Weights of a small GPT-style language model, trained from scratch on English Wikipedia: 9 layers, 185M tokens.
Each number is 500 + 25 x the weight over its row's rms, rounded and kept within 0 to 999. Layers, rows and columns count from 0. Numbers have three digits each. The size before them is the row's rms in percent of the matrix's.

# layer 3 attention query, 128x128, rms 0.125, rows 55-63, columns 0-127
103:522559483516520512522503514496480508558499497552512517520481531491454508526461507482473502486525542508507518462502511510485527493455484538509518492494462484462490465490493507533490508443521498466544522490475522541471532516482490529470537485534530496511505498502509475470475484479498548493503519495449506522462531512525470461494479506501499489443515455489479507474500495510532486497554
096:479499504511444535473485508507494529549482504505438525530532507488497515501507487548539450480503544505481521507483529543502488503436486498507529511460471502525475498514499517501484485454541519513524469506491512491484500549483512485501477472512491482525491504489497528502540531498479502544482531553491490489547457485528526476504475444479477497503481490488527489502533531535482544489482
103:557509532556515468508508499556507495462554499507511476493505509514498470502519513469508495494495470506504525508467492541484498492467468514504504543487527486521515514523527493499489486552493497486486487479495509497480552505527470507448492518521514493511476477524485478497492494492491487503519515532561556511475546539487532463514500461505475476494468520465512505412523497505512462513526
105:505493502474496499515501502510438537506525565503542481493482431484493507521459551529486483567510490507510472511538509454492551496550500519522506481494515502519495503466487471514489470524455541523488480523502464517501503509485489477533516484503512489468483438499528519512485540508544514506448509510522476471491479518511526504519449477468494495488523492502490541506499474494499514496513
094:469417527501482480489504449526464515530476513472508473478520520504529522503474491515541505506495515453502452543502503482527511467520548462492484489490495525520530492480501499493543534531490537512476523488514497446518494492474524490500467527481463512520509486507475524489546492491529493537514475478469486473518454478491524533503526498499482474467521489525487521533500434493498533494493
094:486525472477495488491505501497519474498502477474518495514470533506497482483478512515502486482511477503453520460458493502458518529504487491533489486553500504533508440506513547512490488454493508478432472520507466547543465479501486534514474520542528503466569515470522539515523513520474504513483489492507484480507454444524510502487517494505540509513500510538479498535523536498486541513484
102:496510487505502539493491485506482517504487510482502458516519566497510494523536450517535489477485504496476488532506492506473532496516525499463493467471515486514495454478516508521505501532501527523524464488493479507504486491515496555458493468514482533443491517480474557468541475478547474545505522525547554506547488471467487462498492491519522507502480469525478493525480494492530545487461
094:526487473481468452550511488524522518542498497493510544484474444502524513510450533540495477504545538478523511513480527485523489493495495536530507492511506490476470490456435462481493475502532503465462503479523541513522484517497497489475493482488465498536461481506496493463482531523494492450521542513453455528449505510492510545477505485502490502466495512476524485492504498500514506520528
097:502478541534505520485523552493459498484519496448483514499482519528494501489477498491470520510501549518548481484486513515528467481492480477512495483521505509479505510493498466534487513495520531521482530481483488511522546476491514501545465512494504521486535527513525478509491544485521472522525474557502475499485481499554538545457480447500493433451480500456484531471526465516492510506513
# layer 3 attention key, 128x128, rms 0.128, rows 55-63, columns 0-127
097:460450506525520544510503497496441546546513516498517540480467453507491529455506490489472500475524483530503466490502538515487491455534491519475540529503456504526489459530518498535475478553551499512537519494482513498514529513502479496490490480495484501515503482488477494485536500468516514487478449513505474469542482482508524464525484504506496484525495523506520513457538496504461487532459
093:493478489522485504549499480444490500501488512480506456516473469463500494505497530516522487468530495447499490557510529492517453523485496501509523486503503507529472444489490470536523507446513554511502487517517462524483428539511509528504549487499450537530476474543501489523511479520488496515453535459480516535500517470505471517515504499503514479497492494499489480513507485479547509513490
096:522501495451498539518517500521530516515493508536472518537470444525534497455535500486497523494480456481509507476506496457531494479483476489500465493512522513491506473453486461511494481468532468537501496494500529520541495501486460501491533525526567478492573504461527522512501507472513530499468495494496508516509499509504517460526470483503499499502529464490510535475520499480444521557480
101:498527509490490518478520517495547491541507500486556500461494505487489506457454496518570490524500521475467476526499496467495487459529504502479452491494506509519555524515517540526517491512493500483502553481491475467468531472469489516540494503465473492517482484467509500494473498505514490484477540500485483516539515491495518458474485505458523531517486491432522513552483469524504476501548
088:530483487487523463498476518501536471502500522442527457463525568542526466559492511538530504501476519534509513548495480508498491531493518478484475518467473508480483509501487501472527533495503498487473508444538463527501502496531534496517496503495461483502506462483503482475501501553471505542504512524467493538487515490477502498512486462479532478468483513500483451500477478490520445504479
093:517530509493493495493503472557461469493507499494493517492524498499490487478510504502505471477510484513499534509494492554459478505473468514480525454532531483526550510534509542529511487476495517539495474529519510499481477457486536521487480536489487499485463531508464493480439528456485493483509530522450492459518502499499457538495523538487495460527534513473487532538473510508526560483514
094:515461499467518496474457479467533461459470536516495462528472507481558521531495515515540484486511510506535510525525454497518438485534509520456503480473521513515465496488473507531537477480477499487515453494486515534455488501498523542474523504511505518505495500513447501460555527523503467499500498532499502493534483528483517502505521500484436504498516470481541488492489532504499523484502
093:504550516526523530525509548491488503529515501457518536482492515484453480474507497531485472507546535561503481515511482524511503512496515528532518476478465477486478467537535504498495523494527482487497524530531502505529509533483456470510496540486469527462538460444517501484481514521507502511460508516508511521449491466500512484511481502465520507502450508521491500464486498454476442496525
095:519493469462488457502502509523520502507487503497536509464447502525505501501467540548485490516501517498482527531504522475473475490459487480547462471496505501465520476492493496482484512484532514528459535475523499472540523482458514462541492528466495535522515495470505496527502540499470555492465522504483467467460516474495530501526497482475543470506482512498476540444543502491486466517510
# layer 3 attention value, 128x128, rms 0.0952, rows 32-48, columns 0-127
090:455468474524533541491494486512477500569526496520515535530496511508495487500490454507517451511497434457513511509501490477531480476495509516491498486498469454505536487500501491524482514498479498477509453498488541494513517572502485527526528508435478495521535490512517482512514528518499484471510462491513490493505507546479532518447472462482516527499527476505545501542474489493470509522508
100:519521506547529479498487517453494482549490522506452500494451442471493502472491513525520521468478542482471450505515490504440506483532485542485463502519541578490520533505517496539528505459511494530522521478508515527504492472505506489508517471495504500550467525496494514491475477450500527516496484514478485506474487476495477474523515474494496524451473484522493506534515513511497531508472
097:455453493479483505493525491526514523480537500472497548474498500508512496503496509538466489544501508536505488509477498546501477512493488512491525493486511525519443481487438557442519514501521501535544499497480477510512529507499485558481484501455519499499506422486489513495480499472460484528489458517511488489540535525475515506544479505493488553504484530514487485468497528484469498509487
090:513504481505503492490518449536470537513537522490504463505538496495499514533524509492513480505489455539508494522519532476477515497490514503463512522496520480516480463496529505457500494486487498496481475495466450562474468531497536522511501523454496483510481506501517513498539505542517507494506491483489451495484547469452489500498480500510547537498523498533522490437538479576471523512472
091:461491479482489505548498495468455529511496518512523500490515554511493487478481476461484498481484511468461505474535509504500510471490527501529473482511546495510462484505512494558488541486501536512492506539531500470459467479496537483442496495521499520459488457503480501497519458474490482490521487532502486502557502537518512492520475506537466539517503477498480528428484533483491527513537
086:507509498502502533497478531544474500497542502530497474545435517542514509459515543502548515467530461495469486487482536496533523544488489497520510525471519491506501487489464494531517489466520485501495459498515471442445490511503518528472498506493487496483497492506480511477494521455495525505509534511464547469544535467525488537537474485467489488483498554526491509479495523507504468524485
097:512482505495458492479501505511504503469519492511492511479518497521500496498503527471504458478478510494493495513492504503506507515492502524519493475497477538509474507490497523564448498486497511527482523463476505455517524487494555528490480461521505520486501557508473478488521496521467530466523460514481550462453398480530512490458557511518483488495507497531505492513464520470476451471511
100:464542500500487521501497467480517501499460496501503474508506460508516480542465484459541514533474571531499529490513518489468527479479524492517502469534513524504474512521517528508503511459514511446468505477543477472509505476490520447518519554493491493458456494532478520495517475463487497531499469491516526529538452490523523507465509462505499476473482511518461518497491500535481547508497
089:495505492501489457512532525471407508482491472487469487507535520524472516520544498519483443505443531461509520506485500492471472475489512481509489518499496486538522498483471486547514499517460537543498513458470545518530485516474506484517499490512506493507474442482518501521521469523517515490508498514479507528540521499484491476494525502533509530471498530509500506490430476522513456510516
097:495464496519462491481476501518501522507516502491496532503510534494494499524517535529442464529449457505520503538470465509450503511517480471525481532516459479525439524514463480454504509477501508548523516515492504528497556475487499505510483533521491497505469482495483517505495487517515537550492523514495464525478478480499502498538558490507466511474499548537505479520538471485537497471487
093:522499502513517490516486483523536497484519508516492523503585491482508504514472527479494481523502489478503505478544476459515487505529499499492483472492554509504523513503488497495526468517445482496460425445465464544510464500505480503492515527508485479506490561501527493516463499504503522519484521503520515524517495523498478516461473487533542529486501437486520487514510476497514503527572
085:511460519519511529511500472495537499497514500495477530499495503447489507492494500476474471512526491497509483542504480510524509515553508466490466489502522482505520553484476522464532507471525530525547428501483524506524454499539473503486488535472505544506543486506480492471474532541480530534485496521498492487474535533502517457482490488508504515498519459497559475468513448488467484506538
081:530537501485475459502493479509495550529499494514495483503473461529498502485494536468525486489574490481477556489505504496557482525500485474500514470516490507481542477494505453501463489498473459487489517526486490562496512520509521507514523465526512495560493540525503513530466489515488485488505506489514475443437510510484524489518530520495520518522485503475527487516465502508518460499443
102:468446518478486502506493527497475519574524481496490512496471509496505492472512512509505524468512488512487540450463457496520533485502544464535549480458493472550523478487487500509490511520489519524517446472476501481526510460519500531476488498502510523465507470489528482489469480511488480520468506566491534493539531539498542508509501533497469512490503480494486516495549474460522502524512
097:479513536505502508484480518471479495526508520541505515542517508486477504497499504469520441505505516483477492513482531472460511508519512444541483512496500488521501520503494502531542486460476500512472469434490537507489462482500474479471500511483528490539505480508492479488496514561483507485512461523464538503469496497530566435493514502478475488510528455510521498575515481521484481509507
094:542530498506489507519531477491497540494489509460511468496479548479491511519539470481496444483502512461499506494490476473510513489502499512507512528528550509471507542481488502554481507504471521496475496500572516443547484461494522485450503527521491496490490514499458484540495500477488525504515529456520490518556504526499510450509469529526523513517481478528475504512454519482541479483486
097:509503469481450447510507484494481523479461489471496453494509537517506495470497521548525494496491534502489503525529465509538482515469481484495479505499467476489513491494490442500437470521585532476494529522505521472527498511483501483527497488529542532494516558503494497515499491488485534521498531463493460513487523491491469551496488541525523465519494507520508495480530492483521476461480
# layer 3 attention output (transposed), 128x128, rms 0.0943, rows 32-47, columns 0-127
089:460495487505486452489503495520536472503522487516548508494521488516525506498498511545489525517523498499478548472493472500496471494481487502529482489529547511485485494496528480456480469528498534491498494536489455483496522523495522517548491514469510553524457522487523488489478449545500482515483511496475531488522423470507523475528474524487519525503513499550519481463468460496468500459462
093:522500538486526516507516494522501527451467504483473544531502511528507503491507465429504488537503494518513479495463469480489532528498523456471507506483489534511475525523528522571454457546523477492475541500516499440463487526501465523459494501514496527470480495518499504482516468490474469479500506493509503500458545520515466478485536515471527525518519535490461494507498497525511504485499
086:518578520514522468503443493519464470474497529484492475474524485497490491487490508516480482505506497504478518517515556540471491515491501515503532500493493460497482508473465461527573492508481489487507496550492527468536540505490531486490536520508497474494479486444507461474495553523496511425484474507534514487498476521491494513498512507516510478532516472486505494472515445485530501505528
085:471495519485501524453483512477499505514533514573504547468482506511499493512492499481472481517524491465516529530505502509503445512513534513513479490533500489505547497475521492509527505511472504516527492469481473445513525517496517471484476478534494508428529493484526506481440512474505510525443505491492529488511450512448461474517464508502497490476494506525462554493525521533530514501489
091:467523496482497557459493499512515479508446484495480465507539517510524541506518508511491483461514499538484502563531510540478517476509492492486506514455501512484512499489438521475470471502505521483497501460498514498511501495504502506510545466494508513494472537497504489525502470490514523476529518485582481523455551468480470503493483538483508452517464532474502507503507446536522510493474
082:497495462514509483512537479512518496467531517487510537544485477524492495511482472524474486509484499523479543531525517519488497454516478559471488478488511520518467486500491493492491482504490515505534472443515499532548486494494477474544522516468474488470481437451507535562494543525491501480448498521517544498506489492508460482528468470477535484499471471493489514474508522520502528463522
093:502472466490508481496511489477534533509459493474524483500446508484504532518531536522492514540517490511535482461480494470422503497475513488492534484523515488500542520496491520498509537470515498459443515467484512505470524481455495540520537503483515475527453514490473502517481497480486534518512470491525484529509515556501530496524519466502484475509487518526509475498496490434530503506555
099:521536527462505493549483508531490514458514482507459491507522532531489503494475420494511493499469484459501495530508486491529506449524526485476471503476520511546530476505519488527491516516482522524513493461510497510469504456503451515462504477519523518489532537468482559509495501479508475503522495499524493498496536498470493486505517524445507466548460517505502539544465478496477497526470
085:445522499519497544561468499501518525527491495499536512518457472482506520515499509520553543493479482485513521480502506520472470543502505492514489469486515455425520520504497513444518497501500446514491509563498486492476471436522483557491512488490526538503516494489515476491529495476465507514478514474514463511485482482491523521496504528505499462509528485500503524512542483493532473475499
090:555534544455523521471483516444438490481500511461501539507532485511459515469522525508503528506540515510496523436463492509496471534442478515497541512499480449466544514487471515513533518496468490504491519546503483502521497488533506482499476471486486495508548516460518519486490483474491517482452478510486484503516500505519485501511530512506464518512545481504505510515521516477521493503536
085:491515496508536517490532525472507521511526527487465517487475515508489450484504507530472496509502523510532497501492477471502545477482480555499471537498472540476518469496530496525454440467474499499497523519467494540486473490507509484471502509511529520467520486539535508499524515521525527525504530474447476522478489512518554447547466468516502489473520510521472504470517472534474476514454
080:515488507500529501465458504520487515485534524507560498470477471551491467457508511497500501509493516544529510494500478489518497492459474547497476548503491494485499502479501498489514482525470471490461492528486504466497531545485545511491508517521534467492460513516556459509480510516504543477511546481447514529509459517520554492531480510480484548490510484483504490461470483496475498448492
072:507418485509517494491508485504505473531494498518537510510462514486517491494506512494476517484528503484540490504495475486489477537526535514523508503531507533498470528582510486491503529455517518469499527492508489509526496466462549488513471533451481501514499516524474467510522530497449487491542510515491554493479492522514516498460480452513467471480493488538478534472476511447505505464511
095:480465495469524531515512473522514485493481482470555477464548456512470501491526481509483463489523520496479525547497519509475489460520510519459468537505489463443482509487466481469509490514484502475484530494538492490554522527538513483527522529484513510491499492499521468534518500505513491493497503500557469493505498506505557535544502478498478484531525476472554463511530481496471530470494
093:522487456482514528475508463497534510515505502515517516526448463544501464469499493531504519489501468540494491481486501459507491440464482537465469504485535522513502500517528498474481451518497492519514530541484450480493512467483512528490539516480511539480465491522509519535485452490441517536484541504491519485495476525512511533539513526493511515490522526471544491473496485497493542467500
089:451484490483524523535483517478460527515500463511541515507472502504490517489473523479508519479499507539507489532563499504507556520520498492466513474461474525485520488478451512492461522517497494473495527493502542551430485497486482547514507448481508509520501510479498477469515484485533511515536570530526510534461502496510524477462496476545455483493481504497495493516514496504502474507502